Each number is 500 + 40 x the weight over its row's rms, rounded and kept within 0 to 999. Layers, rows and columns count from 0. Numbers have three digits each. The size before them is the row's rms in percent of the matrix's.

# down: layer 11 MLP down (transposed), 512x128, rms 0.181, rows 73-172, columns 64-127
# up: layer 11 MLP up, 512x128, rms 0.192, rows 74-173, columns 64-127
down73 035:506460593474478521493491505509514546500492451489453493464491413477509505600553472633490510459467485497550607553516486502510504517509467497447535495478477465512501417439564519541440468532516477
up74 108:465489496541485456525504537484509565505504439468514531447439550479445513499577566488443489453585499455462481455550515429529494435540583474432551476477509473499553440490510488471558523482484498
down74 110:485410506488523511547507495491457505557511504502499414530538480484471498371506505530479524475485460470487538489513455507448480446521464482560481501584502502515620522512537552452505454473457527
up75 121:481518507561507497484495552554521441564486562455499504503557535484530471442466490468517489503508526490508466491429484456550556599523500519528480477463482460532454554480535507491592502489482441
down75 128:473483496513508495459492591540535512463525513466525510565419487421400452511448545424470504536448466510583444510492484464525578443400460563554493463483457493466525436481502493497532495461509495
up76 104:514485483455514455479569506508519529538437507538492549505502570494473584441521504454479463497586521541506481543477494502474435492464513586434484459491505478522435531533596492411517519513562521
down76 109:554431516529492496555505483537481529553503557461455514514426521478507469440440486569529432436458487504419487577467435508450476525424461555544499581482394543466469454501519471523492509545445513
up77 109:495543465574509467624498546533499553508475468463486455559580472622531493519532476472439533552553562516564498477526506490472510578506517477529477515586500477507418477525487501465506475529513435
down77 107:502489492529476533506574478522534479556466501487454547490455505434444562505517449472432461518492527537519488511453451477433452496482471463537547456539465567535539523551495461506587453501497487
up78 122:433504414487520474493476574542456489484494494571511579521511430511523539547601483437488460574482498563526463531552531550450451516524509456436455549536449475448482516535509568518522494494518475
down78 122:494538495584466526481517467503545481571475527498543476436483518509478546503465485471523516450480489458522482460496533511478499451520465538501481524453524534525562544469495501574467497498509492
up79 114:461479452507410455512465456541508561554450496467553476476501455550519454619483561490516544562542503474486493531487568457537541522477477471523431594535432464498512519517483482509521429492533486
down79 109:556412533546427532484445483495486520569529436553507543529460491466529482473469536497447541449524524432494513501472548433511535562480460465560528432488478559545529464545447517605534490520465518
up80 113:513499485523477494549583460476508519532382537513543429455543469571438499562537544483504513579490561502513523525479503460552455544472502479460423477441476554506395473482485499465474532518501425
down80 112:487499505514503456421520510466426485547483440531480491489469526479449546520524517500457460500548490531515512513519526528510473507510460482504400441563561483536466512527451527503440507457520466
up81 114:502523476498495602470509578559552464548474448498512560469540532492540480490493453471508488524491595463528453536422485481555526505546562561467508489469455546526445525549466507454431506505500454
down81 114:475428508423481457608552494476522526465534443470448538533509486437508553522457437546533515479516454547423520528461520522475506502508467535529491480532504572496409525533504470524521418530491496
up82 120:470524509506480460492459463503515574594484485467483492486524485500532462503426499442480519545515488545557516467544533480476575501557520461593457506501480538502455473494476529486496535436495455
down82 121:488475575501489544469532456470499465530500520520561505488503444480566487504482482436478536451456497473501513588511474502435580465546460556448490516474580576479520467454505475500453478483434483
up83 088:493516562492497549498500519517550521495472466513586458389492465575506558470514535463534498532439464512530444529517530493477522458505483444471511414480518431536523499529467538488472578529489494
down83 096:475592451527459488445542497518450459497474473511455497525546497494464491495453505486468524591488486511481477541512537567529522497501551514462470525486499540490561511482540459432454455414553486
up84 108:461507519497510470478527448530530435491527407505511527491563529515525560562462546426537457516491562514522455527543541516537533475563502485536487440464454470445523516526473474528553492467534501
down84 105:453502544493482552545554500454582506496559503463485504522482525537504569505492491499539452442523522511501511500490548533471496505546491582475492508460494458557436513465389406395487544539437507
up85 093:565557470457464575459530563509484503505484468545476486419519544491521530553506524480504531482535513495499475508467434446500516504497544493479530501455554499510535504492486520492445557453493455
down85 093:461561460516513511506491499517500512482534498500390408498539449520445460518483495515504468465479477502450485518507488581514536553426458511594459541493556497502528516589473432564504491466555478
up86 100:517523433524400540460452560446560503534554475426523462472536480461446443570494585480542501483547496506494519481502456537470465459499526487562446519500481484509487506545508418484487490484510513
down86 100:520508455503566500537557459518445535537504445512527570517443498537566469455535409538504526495500481525419467517553484505515493509508478418526466498502466502544530498490483537472423479512478546
up87 054:480558412586501547498486535510495530559437463468578501411504453571466526521536486401478510573540504499531454556525530498620499501520560497493484523527461538465463493546542432421485506465471526
down87 050:543405548407523506452498492514499548461497490492388494497551494535506497512527552593503507512565514478450539483487435463518486437537473526545561539450567551562490481518550482513511499484500429
up88 092:501503537530402481544540493543406514493528479473576526453534453466477544500501494499498516512563525526480470438531500483504484508497579519491437489486523604487450512396567406491434499475548466
down88 104:530517474508482516508534553492502481458587479497482522510504500518439441475487472650495520492506597462513478517540481504492482448513547452528491449549538480506459452564462496489485511457576519
up89 119:506534499515506511479535545451519520513540496469511485476524511524494514488479526485502606553596526576527390502449519462551380473463444545525465554477412505410480551483441433492443433496461461
down89 114:530452560495501546468524482449501475458454510442457498516455516524481517497587491499511490448510506464485524492466508515467493497492539481430461531456489454504500493441523520465421429576503454
up90 095:489536503497572482513517513458544561544535534425476560513430524503483522407519489484474539465447479502529524467483494489468537541545490452511533515489487501541507562489526485497508421458400565
down90 092:523482493528536470442583473477532469462516518456534520497477539472476502501396464430496473475483498401542466508457398434502551469491505527569503436521552518523449526452551476514457446531523479
up91 094:452552454509495523480457476557431511546494511488478504450563485502515533456457590525479500473558463524557497499540532429521427529447557545525414508473488528509521532486503492488485516426492485
down91 100:496516498502516462446510462523514457496588470519509578557557508459567487445505498522522518421528365515445472489455551488509505453521477517539536477506488506506547487533509572497459553531567498
up92 118:448548485496461494486465509508531516480446437552487490494510402556547484406505489474445615481560527510548514539537506525499490541556505473499478513539537490500414546473492485479477456513511520
down92 116:499540544511504508418466474511541496455524492465500458486506511533474467477542477474511479428486492501508428470497496539500497480405509493476471515544462524514510482513436445407527616498548480
up93 097:390484551525484505457488484485456513622491467473554487468549510523564584519536451515436541525493523558576562524510460503502491500519509473461455513443442462537464513426572481503538461488448519
down93 095:561478483543504534546527517477514529494403537568478504523478525467479468488381526593571524484463473512496472457461477472429484460508464576527563465489496529503466594521471569493475478583484487
up94 103:477535468502479461520491539477463523527539464559516525510481498561468560521442502473462603462563490528515474482446455487515442453553485550534519464482576556447478553422462448464463490445515475
down94 107:590498572487519524469502502453538435428469522455455533513430514526509436526483447414505483487487524449508515483535546526518449611492517506468474547464431546499535514477522531485446478635522515
up95 099:511484454510503488562549531522467528494476484497561469471496504576472473560460422495525527492507498549517514535526480439462454497504490456502397513530487464553481472479437476515448570504503510
down95 100:483528488408522514535453559536517462502442562503437539501490505513551534446571530593485517523518506511505425509486564467512505564502442540496509513434479524467502530520503512513557498472525544
up96 088:502477515498460491514479549460572512586461480504494465464468506579457503514469546494405515500455487519559509519542557539546467480476447559514450474433477452437502508503592532488559504527465569
down96 073:538540531455525529519498456481470512390567507573521518513530508556478516454444488382550511534411467440426516486457522484488526470523544494504541491507535527500526490519431511456454473527555495
up97 116:482575458518494491542496493571533558517536499503518497500489441512528430545494512449550587569492620553474482466487479443485494518529559525584491574487459552552381450519495502510573483524493506
down97 116:543538447485460582437406482501477519527535538422513522490466475462487540456472532536487489497470464489468503513528515487511479479568503512462514528519508489424539465454494480441569500585488473
up98 099:594500488521470516549551524524440493497493425486562542409530494490466508471545517485485551524493484495536497466510566476526499446513518481480483487443542563564490493566514527535408403396510456
down98 104:526377485484498554503468516445478425489401485493503492530550458517534480475489497666481425493482528520502491547528557521466503483475476454568515467501505508501544519468447551528566565529454526
up99 127:503521445500443532508420540594510500521476466529484416474503503469565515426482523459491497497519573513501498463497494527485512530507524508502489490504431439488484551475561460478519503512483483
down99 127:567477514443528482539467441485523486537490534566493412494527520493532511494534512397500545477487462462536460479441490530501495424477566538544608509523510475528514486535457555512515534503477479
up100 111:497553474514496532437422504532524523462427503580488507433456526504476433419571495427425493486544491442499467472450458429525515462551509530520553488476468500497542451481512504476531580531501590
down100 111:489483525492518524533595431506614473539449438495472533590495546552464449442512516424474540512586440456515476459496523550465429464548449542553503462540499468494453504479564548488541457519527467
up101 101:507573476521515532557528467552444479489523520539520510488491521506505530433519523503464498640491487509447538540546475476449509470602546518584497479510525470508486607471515484446500439455457462
down101 105:551481614524520440526447540538487480485478513497526508488495535509494494521520530348445590516557518436502468490518491464480464505563558498536480499535467510552567578517504449485441479566465530
up102 085:536527513517511500548519430477561464567464544467463550533468480539468542578517512476484480485482472472500494510520474511586571482443485525471453471452376469535509549508595497474498536499555523
down102 087:544454516483536536505478455525519475510428474526520512524496472474532514505510544466485451544493499479505513459483415512408454487463386578449562466472474492497523517491516548609492455598552532
up103 037:462568458517474531561509499524478518544390460500531477452521528531551502502522522421490503547517513523551490571503509463540473528521614444444486532480502532447452561477545502443501494476507474
down103 039:528446523462528534566490498436514502464610546456490460538511518443443490511501468610508485523507487482493541466538506458520527535514479563493485520544503538597558505460484539558416537493497517
up104 126:535523523494450521534507526481482508458453459533521502469518400609470579534433525479445506465484558508520460511523460483482445464488481553490514462515531583443509529490561439422451526435501501
down104 121:504420570460462441555525525446492503507486450527492489542555480534544509503503466524478482426446500544529504545469498480489488477491433591456544509529536476504518485434549435503521521583399530
up105 100:458491490553545481496553472478505530509464494572598488478434549534438552482486501483519511528458560483519465536434491534552499452548513616421502469486501576489466599500521496460533524481544519
down105 101:564507453498482487513499501501545473528478514473461476541545498518525447487483477516504511557567502548540511531497479508492504539465527420467499566508449469463475521536448456519507394461531517
up106 117:495538536489456510567515480498535523494536525516581488464457461560472508537473521468525560546492580495518539527425490517576501516543552486506453538461522580493377468551470434486496476503418527
down106 113:482467491514569534492472508528404460437528565454439508490510495467507541495528546565555421517505488561504493541515447469520460493484509504493527548508502495456536470451466507491405546507456478
up107 104:475501473555542518518509479531483474511485422457579552499492398505486493528491604507489474497480490515507457483493520591486441515464501535430508545510478530503528478465523486491501407502454471
down107 100:519468543483525518503558458500517467534511396486471517510473560532466495439437542458509526464569472456499563521470473475487533443513484497495458480512527497528492469458492522466452534449543491
up108 102:548592451527507529506544512542453498483449484438565419515454482512484491602477577508521538508531536474560550568488502484493463488471589490494492599492556496510501494517473461474448569505516490
down108 101:479449495525523463527513511462528516500401477507489450529451473464541425454450517527574501436526391488511514516516480497521480484539477566534548498505500522519530493492484502431454528552479456
up109 081:478513457531489522554532529492443547438533471515467479518491500515466554446539496471507474469551546560412521436456484579500540489481603456522484527433523503482497494505556485465498435396551490
down109 089:437534541482520489459526544502493506482464487469536543495484531481455473476528469521450516546510526582480518504463458440474485459498534561422416490538518441541460461452476493543547528473497484
up110 097:508502423499488488570461513545542481549492498488498491537566502493448493557547516494455488570481577536566489594589538506535454531481538532454406553561527491482470534522479440472471459448485541
down110 099:543490586418447505534541463474547516484498567559446569500539506476516499475500470548506530518449569510508490490462478477498508497503502518487494493462497487582572524496490540557508553495457514
up111 091:488500507544515534519495488586487562581480490520514479477455525517396477532469526488485544522542496570523505517546535515550528448416516572461469548466456444533511509593494465494454433492517564
down111 094:513408567511524482509578462492536493491490465504470415554513497450517496565504456698501514514457438510476482514471470576503513513571501508581513492517508497488511532557506493537471506532509555
up112 088:530564513569546501513572513499457495535552503475550530482544493456521497487513440468503472512534537518471538561424545402536455531530494497496456452484403475436443501453538454465574458491538577
down112 101:532475539458429487527453489560543456470497482491435518519512475464515602499494515573443590490484531512528439464490450544560591480428456474454544518442555505519457520455493541591392495472460432
up113 037:476566472563495508460523545522500526556375450522522533453549436581473508510540552413486495529511527468576483510479505458550501510546551503492395506502513502499442494495487411426502498420513479
down113 029:526471470510481479499541482501484479509440535471380414543524526482504486498375457474532487488492484525466482565451525505474460501511506478542530555525490457429610412383515513511544494436442502
up114 038:457511466592515569520533532526488538588460453525535516437514483549486499486485613373479479596482513520487498549530530472517516587544528468455502544495477514517454481490523470461518483457462461
down114 035:487453511495495533475464475524425478514531545595418546513517507499487572497478577486495574502489457489446520476472506401524455502493482509544529519432591535547506452491524489510485439503507417
up115 111:498539526512518574547480498514495459532447467548527524478572493526499465471519462472549464507541577537450493454573484517489515506425517505455481480589410440519525415450516511484530435498536496
down115 112:426487496459462537436553521455512487495514429495487544578557493481514548541494493468479498449410573552504517522443546483527468557498527553443478505537464532386523538538583498471472537453516546
up116 107:477515528508496529570475486537429424465478435498513469493460491492554548426509510472556496545574529566495428509496512457550474453458563487465476454509384532492512489526580443515437482475514502
down116 109:484514547445481550518498489533496474496498529498495494524461523482508491458526520472553523554540485482575534517511558495477490492443456486516577521489432546507613467468519421500521520532473459
up117 041:398591453569512493493494490508485541529417479513594497442524480531493534500497578408489550526517535522502478533502526513475529458476502430462500540530491553470459464489477418434498533455536484
down117 036:467550478520540483514545434536467501516569499518548464524490462487487454494513517473491566614421502512498587472560516474456508478486505512570462465535527489484456508496524491587505443456477437
up118 100:524563491497476500506444523505518506470505487568530538466529412477491561502562512486488537503525485533542517496547488561501479469564530495426501437571535511452517410483523529469547467432439517
down118 102:563520472491508509513546523545516417503507466501453424541496445431416501510485436582444446484475511467518454436446429522538481497471499522453538485508497508425552543492527462500478496464497508
up119 091:476548458502522573493527512473431455541519535438582412482540463517522502554572554524482523479510521547565433541588474493517455497506566497484542529550477514468499512504540532458451480497486485
down119 095:478470505475517520450482536454570531492488526432400408506444534450492421470501539538490464451518469507487519467515523509472500519452480545527472524471484553458534482462473523405493580496506539
up120 039:462578446571474469509527515527551532521459457544552492440534507537484517549533542380513515513534570499476454529541518473574496492554512524463450510519462514472474498478510472446450519445500491
down120 033:470498477521486543531532557514490530509491540482400503423431539545473457441518462527477450511477523441503525462493508528467543461586549551498559471497420501496488499503524514469499558470429478
up121 110:412491515474475586486496565492513495500453477476533553505535505497588558523467533500525509499460487523486409466568571499493454553471545508538544509455456467496479554518513547447509467486481614
down121 109:552444477597472550530532462523482524535517530470458504523517480469463517547450547503487463514439441500488502467473438546536506520466515471536533495508439464473532515512463496496471504528535587
up122 032:489564414518505512523512505544500500474382496582540551430518493592479567477498544417492554540511541474520454517492546479511531535480548495452443523474461600491423506533530428423480508416489483
down122 028:583489454513524481480530538514520546510526511481505532521436457546512497569509488591597492480496535516583552567561518499508541474472549468407523582462509495501548427498532518480511513460490566
up123 043:491568487596493527532533479509513499553475483503548469460538435596471504501482583415482526552550565494538493516474530474555490517523538518479447484534513495466448565493554507412509480439470493
down123 034:456449565508486498503510499446485467496535459518501522552455461483511535534445472462490484495472481526458537501517533580490524497495471542498480510510445485545486497455513531541453471555533487
up124 096:500472400539440494499518475577430469514423506563523426402524447528491467493517536495511506544484559507534474505429471494491530493440514487498500548507470470577487576441501507514498472520490455
down124 100:532491522518556513468483532526498534538480482509472490464511515477452531522510429606498519479561505538509477505487386577490516538512499543435509527534534401520476595516502528552534404524455499
up125 101:403490508482443550531430487524508549590518507531455528498475523482469539452506534516510502527576489581515450501450559546495505579507500504417495558473496488508488561543477511484438490486488537
down125 094:464376601454514502454548499503540463502486427463462453518452506455527485522506456582587541514503447499486505470461456510562453487525539511490512485532516450516559518528494543486468518509551515
up126 102:511521456566469481503558527457435450443502499547470441509497493499497591541492490494512463456436567506509513533469458495542513448504495516497475478552541512456437591475550472374555475436428518
down126 106:484465538547450448464518495513483490500477484395546469462558475544495481532470501616528588595491447448498514503494517440509434488536516464517518486492464451510604480464525482503463527510494536
up127 095:505569423506523502480448472509446540470393495558527472520461540604462481518505480449510572457573487472487495474582483478504452520441471564530548525479523511469451482490526475458431568499514531
down127 101:489511493456484536487433521506460510470458464469448475612449503515494537515435465441515507485532506512508442530489419526532523512427480468570507526440533495489488544474509483561508541410522531
up128 095:414482496594538551492445497462484466456458516543587437436501536534486511448467531495459512496494513496457537494510485594451434524465477592478476571396495508488505521476455476476586443480460493
down128 095:462505469429516431449523517455434457494514498514520510483457491456590517538467513486563538459523500442516454434542531527513605469569509496508421499500558528482485510544526546406469479503459447
up129 041:430554471507450485537498515581460519511453448608566520433510452564461530475525544432449504476523513501514483503526528486539508481477551496458500574485492514496475548479525510360531520467497532
down129 035:446480534516505459616564494473493537549499500550462595505500458508530477480504542570516481533468496526556478544500479543441463535504453511528487520583445504464505430512506489535479456521427525
up130 107:510523522491451529542472480500525498515515464485542474516502532489439499560488480433465514473568581526490471488449500431551462478522518557456459454499550553532457534471447482385496535448541510
down130 116:538526464556534528476491527507525487477431491455468452441497522482504508464440523445516400528501486464532472559498450516508520582491631437490475522490439411475547534512591514484548520520510581
up131 040:473588482570509539496515521504476473570453509497538507486566441576445548496504514420468520518504510479479471557484541489577494494484530541493469512468485561493478483479525493446483508446475451
down131 041:489478579489544550506511444505549469474446545491556463399492530551482501488435533531533595472499537504509559532532506519499520544623570460466487485479476489526514497472480450483455559421493490
up132 110:431534519528516481471411540413559537549418473532523562446577489539514464505454541471465584516484535545522544475466484521494549435569505443542429521494483491522462534529600524479510497482507417
down132 107:539474559437502452516500516561508516554439455463507494509516559464595497436435525562494436501475445479495514597494572508471495453458479441519503491501488466451491515517435486551534581525503472
up133 110:511493562488510517503472514497528403529521454579479527540562558493507518460489507460581527488545553496504425473428546484560457473501547552472495456507544467497520550485509521500516559473556515
down133 110:450567501494529522521492548421452513503585496495528505505516521608541456532582406421499488511523533524574516468564567530480519517557479517512498449553475468540407494511481533488488522479484459
up134 117:482483508524428506589495489508512480561471409567566507455556422562472572501473496500447555518517488517522487483524550423489473500439505500520489514477460557438467489461484512509483513460450473
down134 107:488377467433574542469476440474475433477558555465538496516471487490503515496547509650482459481499486478476553501563455528537536437555506499493520500508549508498500504498502523496530480508452476
up135 120:430520499481476495508545541597484516543474518517509535499526440518501491523443495481496535495496549488500472576508572503505525556544529527460573453468509500413489437486529442509577505493457491
down135 111:617521548494509519444478479523467487532480453516536484461495491487551515459463490519495484530475531470564538477474526520519483533550496514484483409538487552502579497492455544582475494525461544
up136 099:467518494496505535512530537549475357555429518470547454498490480481489477462459566497533499488560469531488470569505552485595508493474478471463501550491487560551478483513479601497519498499524513
down136 096:492502407515531421511509506430467523520441564458469500503519495521497443481520459620513541520489468473496479469526492546451463464548481499518573517491544527412540531553477470529532442500450505
up137 056:515522450584469441539506500553456503463416488431549441420543470566515486495548489482490570547493445441530528475501502500556540463481494489497572519474490529505532514548548516493498516411463498
down137 054:472532496447472503431496491532405453470528528530468409529553441465541511517462429436549470464437554490445474489545465490483507478579514507556406497550506485552399517493488481555483497520563460
up138 093:497458511517503515496490545533466512490466467434481449456503472615531549551491513498452476490472511468533471564486444555551436463531529488505507491485554452524506511546563495486496582517436555
down138 102:492435477465501432543500500454516481476436481506495483535518502411525461523472462686498497520509465475521488466495536479465534547531557531491495424511459533469519482459490524431484456508551448
up139 127:448523516524482480485520549486453503511440468552488503521475447572479523547514537456531464469577525469501470571467500475494515483564525520536467456498530573506401538438460505385457503390504441
down139 125:558577546544531470425490467509557524543445531524390505504497463515490547481485495420481472529483538521479526552411506497455541528494508563417498543530607457488542465540429487486500480464455511
up140 043:460539466566463502522519530534467516540409490529537480451527483563430574514471566360503509464511516457556462534538584507534519471502507514491442531472493535476492544481524465396483481436477499
down140 036:527421512484422458490491422510543500519500505460481521514483559527480493447527439460509553532444462526425508453517533546451531473498432536529576518463457402460529515497489482547518496466449461
up141 122:431476491535530527503477423577464530484430493453552456502597522508537541527503534491516537544543560536491493495495529501486466480453532460471465543554422442475499456518588534520499477484510471
down141 116:565424538499483534496432530509506528521517461537471490495483474507533495459557485631452500511490478471557524528538566457524518497496421502501497528454547569518461483501490475642498568521471553
up142 086:447533515548504432456576485522559524607497513516569510539504519532497513539526493467495507537544496576542518522502508567477561493526507428540457519574523535458444557549502485489471465514559511
down142 082:520545462506616529497431509481486479540442525484447499502510414468499419412512504429503500541461510542483488452479485541506519506412458536517536549474429486547506533514490510493581465507459511
up143 106:504610516499397595558483520489525394452487504521476500444524522474542506466490516471502544506467476489463435505477531538534446527485521522584493456502474459479504559435599509413515572472516497
down143 111:467462475517480531574502483470518572524600508586545495475536510554537557512491481429509458471434432475445563526512514518443465506565505476519486573471489503512532475478439429523502477478616493
up144 114:499492451452504469512471552484496466554541467483507491503500560468455415486475512469517558436511566438534458512536474508446490529466517504454431471519434556554492607491505474514464568444499548
down144 110:557531502492512505503580532461542465493498558500505495470493594458378367477496470512530475525513466508536502495494531502456398567523475539475531494432517432411539552496464502509493420448515425
up145 113:458521522527487506534515530550458462554457542507507446496512420468513497503445593486493590477521563539491405481438481523503469504487493537463526565433422573481477502446491475481477510434524489
down145 120:523475460453527493479489447441549494429594500469436492497513500428463484492543479458489494490545540517505523540544442509524508419491515522551507496487500530543459498473404482445526460480479517
up146 104:509516534519473565578503500515549559520491497494562484456510487450561525569514585498553557511438489492553567446467519479523538564486567494503558536435534483443548511467564472476483437518426528
down146 102:478493472493543479512495464465474496514508486500413443525464519479466523441456520406446483480498474477442509434533424525542540461501476493557496453491517473482545528544491543450522557550560511
up147 110:492551505489492539553554567562522467557474470526553440524502492484441465497462587485464495471520556485463503526452473525581489529474488467516521506544512512521457550480534476387535555524457567
down147 114:560449461541499499485506435525519530500447461530584511449534506457501500513457510364500543520430511518519453531470463507582530473494591500588529470482526491528544457482512530532457545468506499
up148 038:466573436587469480546475549602488497561478414527534505423538489560494524510538520415442492525519536564514543515485521546527478468545494508478467484483470518496456498467542477425516482412556499
down148 038:465510483526453434519485531509464542498485546406495448521545522426462509505455581537552488413535521487459449503564487489488469539551501513559455495442600533517461540529524434485492464466450511
up149 044:490619408590462529502518510534488508531433452532546541470523483523478532521478524396489513480588520513538433558473560498509484550550555476491432501475486506473441540536515507409490472428488506
down149 045:566559452493565456487516537503447622493521473494476509561460547479505547535453444473519438507491469469473561556587489530461474547412495521475502538519447540509512483504514516464479391501521515
up150 108:478536495534555477503471526507483549478524422483555491500491529551492502520526466491465546574475561549575516512522514600506494501544492462507455578462483520444419447484481475509517462538500506
down150 106:575571482471475538529532472533560529483502506510543521505529515507483455430547418542551479502500500522492479531501504505492508499515474519518482515488493518519535524561471467543457493525517436
up151 094:465501527487438515484502508530447524571471534491480509513467548484488525505494532497487534573585501542485518542463585589510522560496446543472502583449481542462496524483575446493463451522504523
down151 088:492522539509506421466522510502454535477483523478458524478556520476556490494489489620525555554437494474508510467456456483473508465591441555522523489456554510455427537530554507442477444540551429
up152 109:474588427526470469549528524504478442558533488458497495522453411497436494546543501448561493495461534561513479544493485494491455468413527440463493478567446520509465524477483495517534423487458477
down152 110:472608493494470466489528464468543470525637486500466450506546516513435513500502570470476487498482528520473498551545498499477439525561484504464526465488462492516479546473476489582521501500511524
up153 040:464581467533469499530506480479492502575442468533541490472514489567475550485517506373452516528507459508573522542469507498506548520530540431485488485486511495504403506510527476417513523438488469
down153 039:480494440548489508449532528504504514502413494541525525475490484465499512487444522562472515547546475493490505583464532495466448509552521574457526496422524465569532487425498477503457604481471500
up154 118:503529524510468514531523504540536443505519507395574472493580508531567579569544563486485503566582494509488497492530507510539470486471480472458434484473501516419513497444554521477404476434524545
down154 109:523437476503477529457489489447488534496513481481545481498482416486486528424505498543462461515498438509499478522521489516502511483621507505457449484476503525493553545465526453483487376440559557
up155 108:499491448536566487577545516492530546540486484491490477496495478466445539564440522477559527558520523465544540532490534469514420493519548479519467553585452554536476602549469493500521485505544518
down155 110:459334556499447527531447539481514520500444481518517569557465507531586474445567490598500530437525495490517529455457469500518506492529545514460511521498517493536573437479504456605493463575462538
up156 111:499510519477383599438570534539601486508527513568474504461526489569484530556525542487501505501491488520534541417533605503488473503508499552476467527474508499502462461557524519495457495485548501
down156 108:517434470489460495482527479504495460541526544581461564511534483465499553484465557464470427503519470497447484472436555534495551412479520563484478519540526486500532529490537494514470533516564467
up157 103:428503411478501462449426440457505446516485494385576528494512540490531508516488551496510424518497537526519545496519597554546491452480513525492503583457520442456496512498502564462473488497446504
down157 109:468284456528536454423516512487473478505528524484533490519470437541514528496496527666498519552493516447535447519511522448502439462513497471540507501494484520543445528566499472538528542530517484
up158 105:520533407463557513441477481544432485522478464498488567496530503519471469542507509496449519481586530509508553451487516514498471450506513495457444504539516472523523500457522497483486461405482563
down158 106:535497439548455461553486561476488518468552519535522521573518521543464513525467518631576486455494456498518471474484528479490443451490487530501522495514518547529502544410445499564499532493523553
up159 099:450564442573513493522519522431568419538486495475504481481527506552464550522527460505479506495502524528551437554485510564604520479511495496499494474504480519469416473501502562444507526472447583
down159 100:544541479486495487508484477512467478499535563494488495561462524456506499518447484500542486508492442509496531476510487547474469404488472510481583533480499484490575522529473500495507545557454483
up160 101:441523478515526536497556488616561582455516485502531522408511491540437451497462548485500477517538509442472577570550487502568496483460534471517525477479477513494495478512576533488485471484502486
down160 101:482495472499490465489510549474445473458515566485455450582569509409522486438483488552447490460532427497440443511507520549575591484448502488542493466541486564471459516524509493461569512511561504
up161 093:475501565470439508534502541444508460510451493465540508499441490516493530532525575490432439524459509475530490554492514565508463533430440493540440476499483553459456488480521574502496560537404525
down161 101:516436428468490503499473462501551487460507477501523532514477571510454477493528460536569523444505508472469472526529569533515494531496422528556546521530519504478473499509441467682485509533554467
up162 044:443547475573460509559515501562484494554469506495541517440536485571513576486528513405486562535529578490522443524489555474517510509558514475500406506495451493468474548499541515420503490409490491
down162 041:518521435474479467462359527506502469499504461501450506473460505460514450494552523553412504424557454496590467495507458555502525556502424479505512537455510460465468507494572458506479482481496490
up163 118:385483537506516567466484481462526545497457478461542495491477482593560530521516565477536503523563550515467499542497562485543471493466533463448497489552466487457400493497559476519575482523499499
down163 116:502398489479486474498463577453432499473486483421545464536491571469473505456488470424518414441553551509523484494426516490479444514491443541499447503528524481515480540508461545587527490572507407
up164 104:483489526507467531492451493553546442538430464545488547505525471501509501451503488486512513461450534472505475613420510515531431511473509503501473518508465550432461465553491516503453539494471496
down164 101:490464479474495480519480455589507552498496475499494507451514516458529384476484527555553492539514512547543428520551427478420492421493485510533546444507488501580505472472493550483497486541471609
up165 118:457523526535497472511568489462544534517458471484577518528533481537507495444486465468463563468489537517535527496527519521507533491556494448441469437531455528469465430458545543482514562509545542
down165 121:454497570491511475558536532504479502532499493492488457485509471474532487533462537392488488509458486545556470448481532530517479478407549498516516492491521572456477481538585513573544532513470468
up166 126:486494503504460482523496487477507533462510508519504459523482537498452522441479475445416562468488510488471404544496500446494452502473524505494527514473504565442467484591517453461457441488428437
down166 120:517504554448552478508497487472497511474590499566468477552479498459484505504531441387493474456525562497519527545496534484487458465526552496466536522461531526473439489500546557513537521485461440
up167 081:424495538490521569422493454524529531512406482552515491479577461552494511494523462471528529585562524469487461461534596422493548534485549498485487465529448508463457433443519498489497558493480512
down167 078:524476470457447495599415507502508503512454509463465488512475449443524554429419509484456485493509502495568472503561487439518542506442515481537485493472460554516502508512423548477543456512566474
up168 094:496481457558490501536512534460531523493402530491538485528560518489498495483473539505507573504532497501532468499484484508562479472445441498584483453452524534538474427520577523467516529470527544
down168 093:562401505476456509462510490469499505440502442525481563521493504467478509501513515409487463445503534486504500460486452486444522524499553464491565490528538474598559488525484517499520401544512444
up169 100:448508578457511568537547466500560479481495522486612509419507380543505476550448552473475545556540512526517544477540464505518454478484515477499570491505418502488482482494511505507436522534521417
down169 104:534580425476556484461402477513428561508491445553419475494487523423483489450540449482438464470509525515522451463418536527498555517436516493510490446505524511493506579494464530453518472489506507
up170 120:449491495550538606461566532531526417474458535515547479501482454506512547510431541503521481527522505463501470442490507426505468574553589561529482588542510445493437510446525511506556477496514505
down170 107:517436516521509523483589517506532404424479488490525495436442536453548505519450514553501507458511471464499454468441408538537515451504531521519500458546474475529506554544529414472459464457486480
up171 106:458471498497513507579505515554454524489554509566501495527462486536409571485525526497520516572506516521472476480519463490440478486604549521520585547492492523539458494501501509507460467518422434
down171 098:470348531529472522518487483553501463494496473513513412466510565490524471503506496721585585510465397453483502532501457532504523459467515518449532521445509506524537493508485469506451484475522499
up172 048:491544434558473560486498489559488504535359473497551517469490516532480543540549535420487482526546516539525484553512595515539508529476516483450436532517483551519391512504523449393497530435501481
down172 038:528556461455524504389449526541498446535516473514460529611435520429493405489511497455487466497505548475492567525442509533479550520591516470445470492458508525524455535476485523451538511515541522
up173 035:477594467602433552542523531582483534521482453491553533464529490518453580486524518378464506488546531557484466515466527492543534489504524487437476500420434522455411515496456506387483501466486515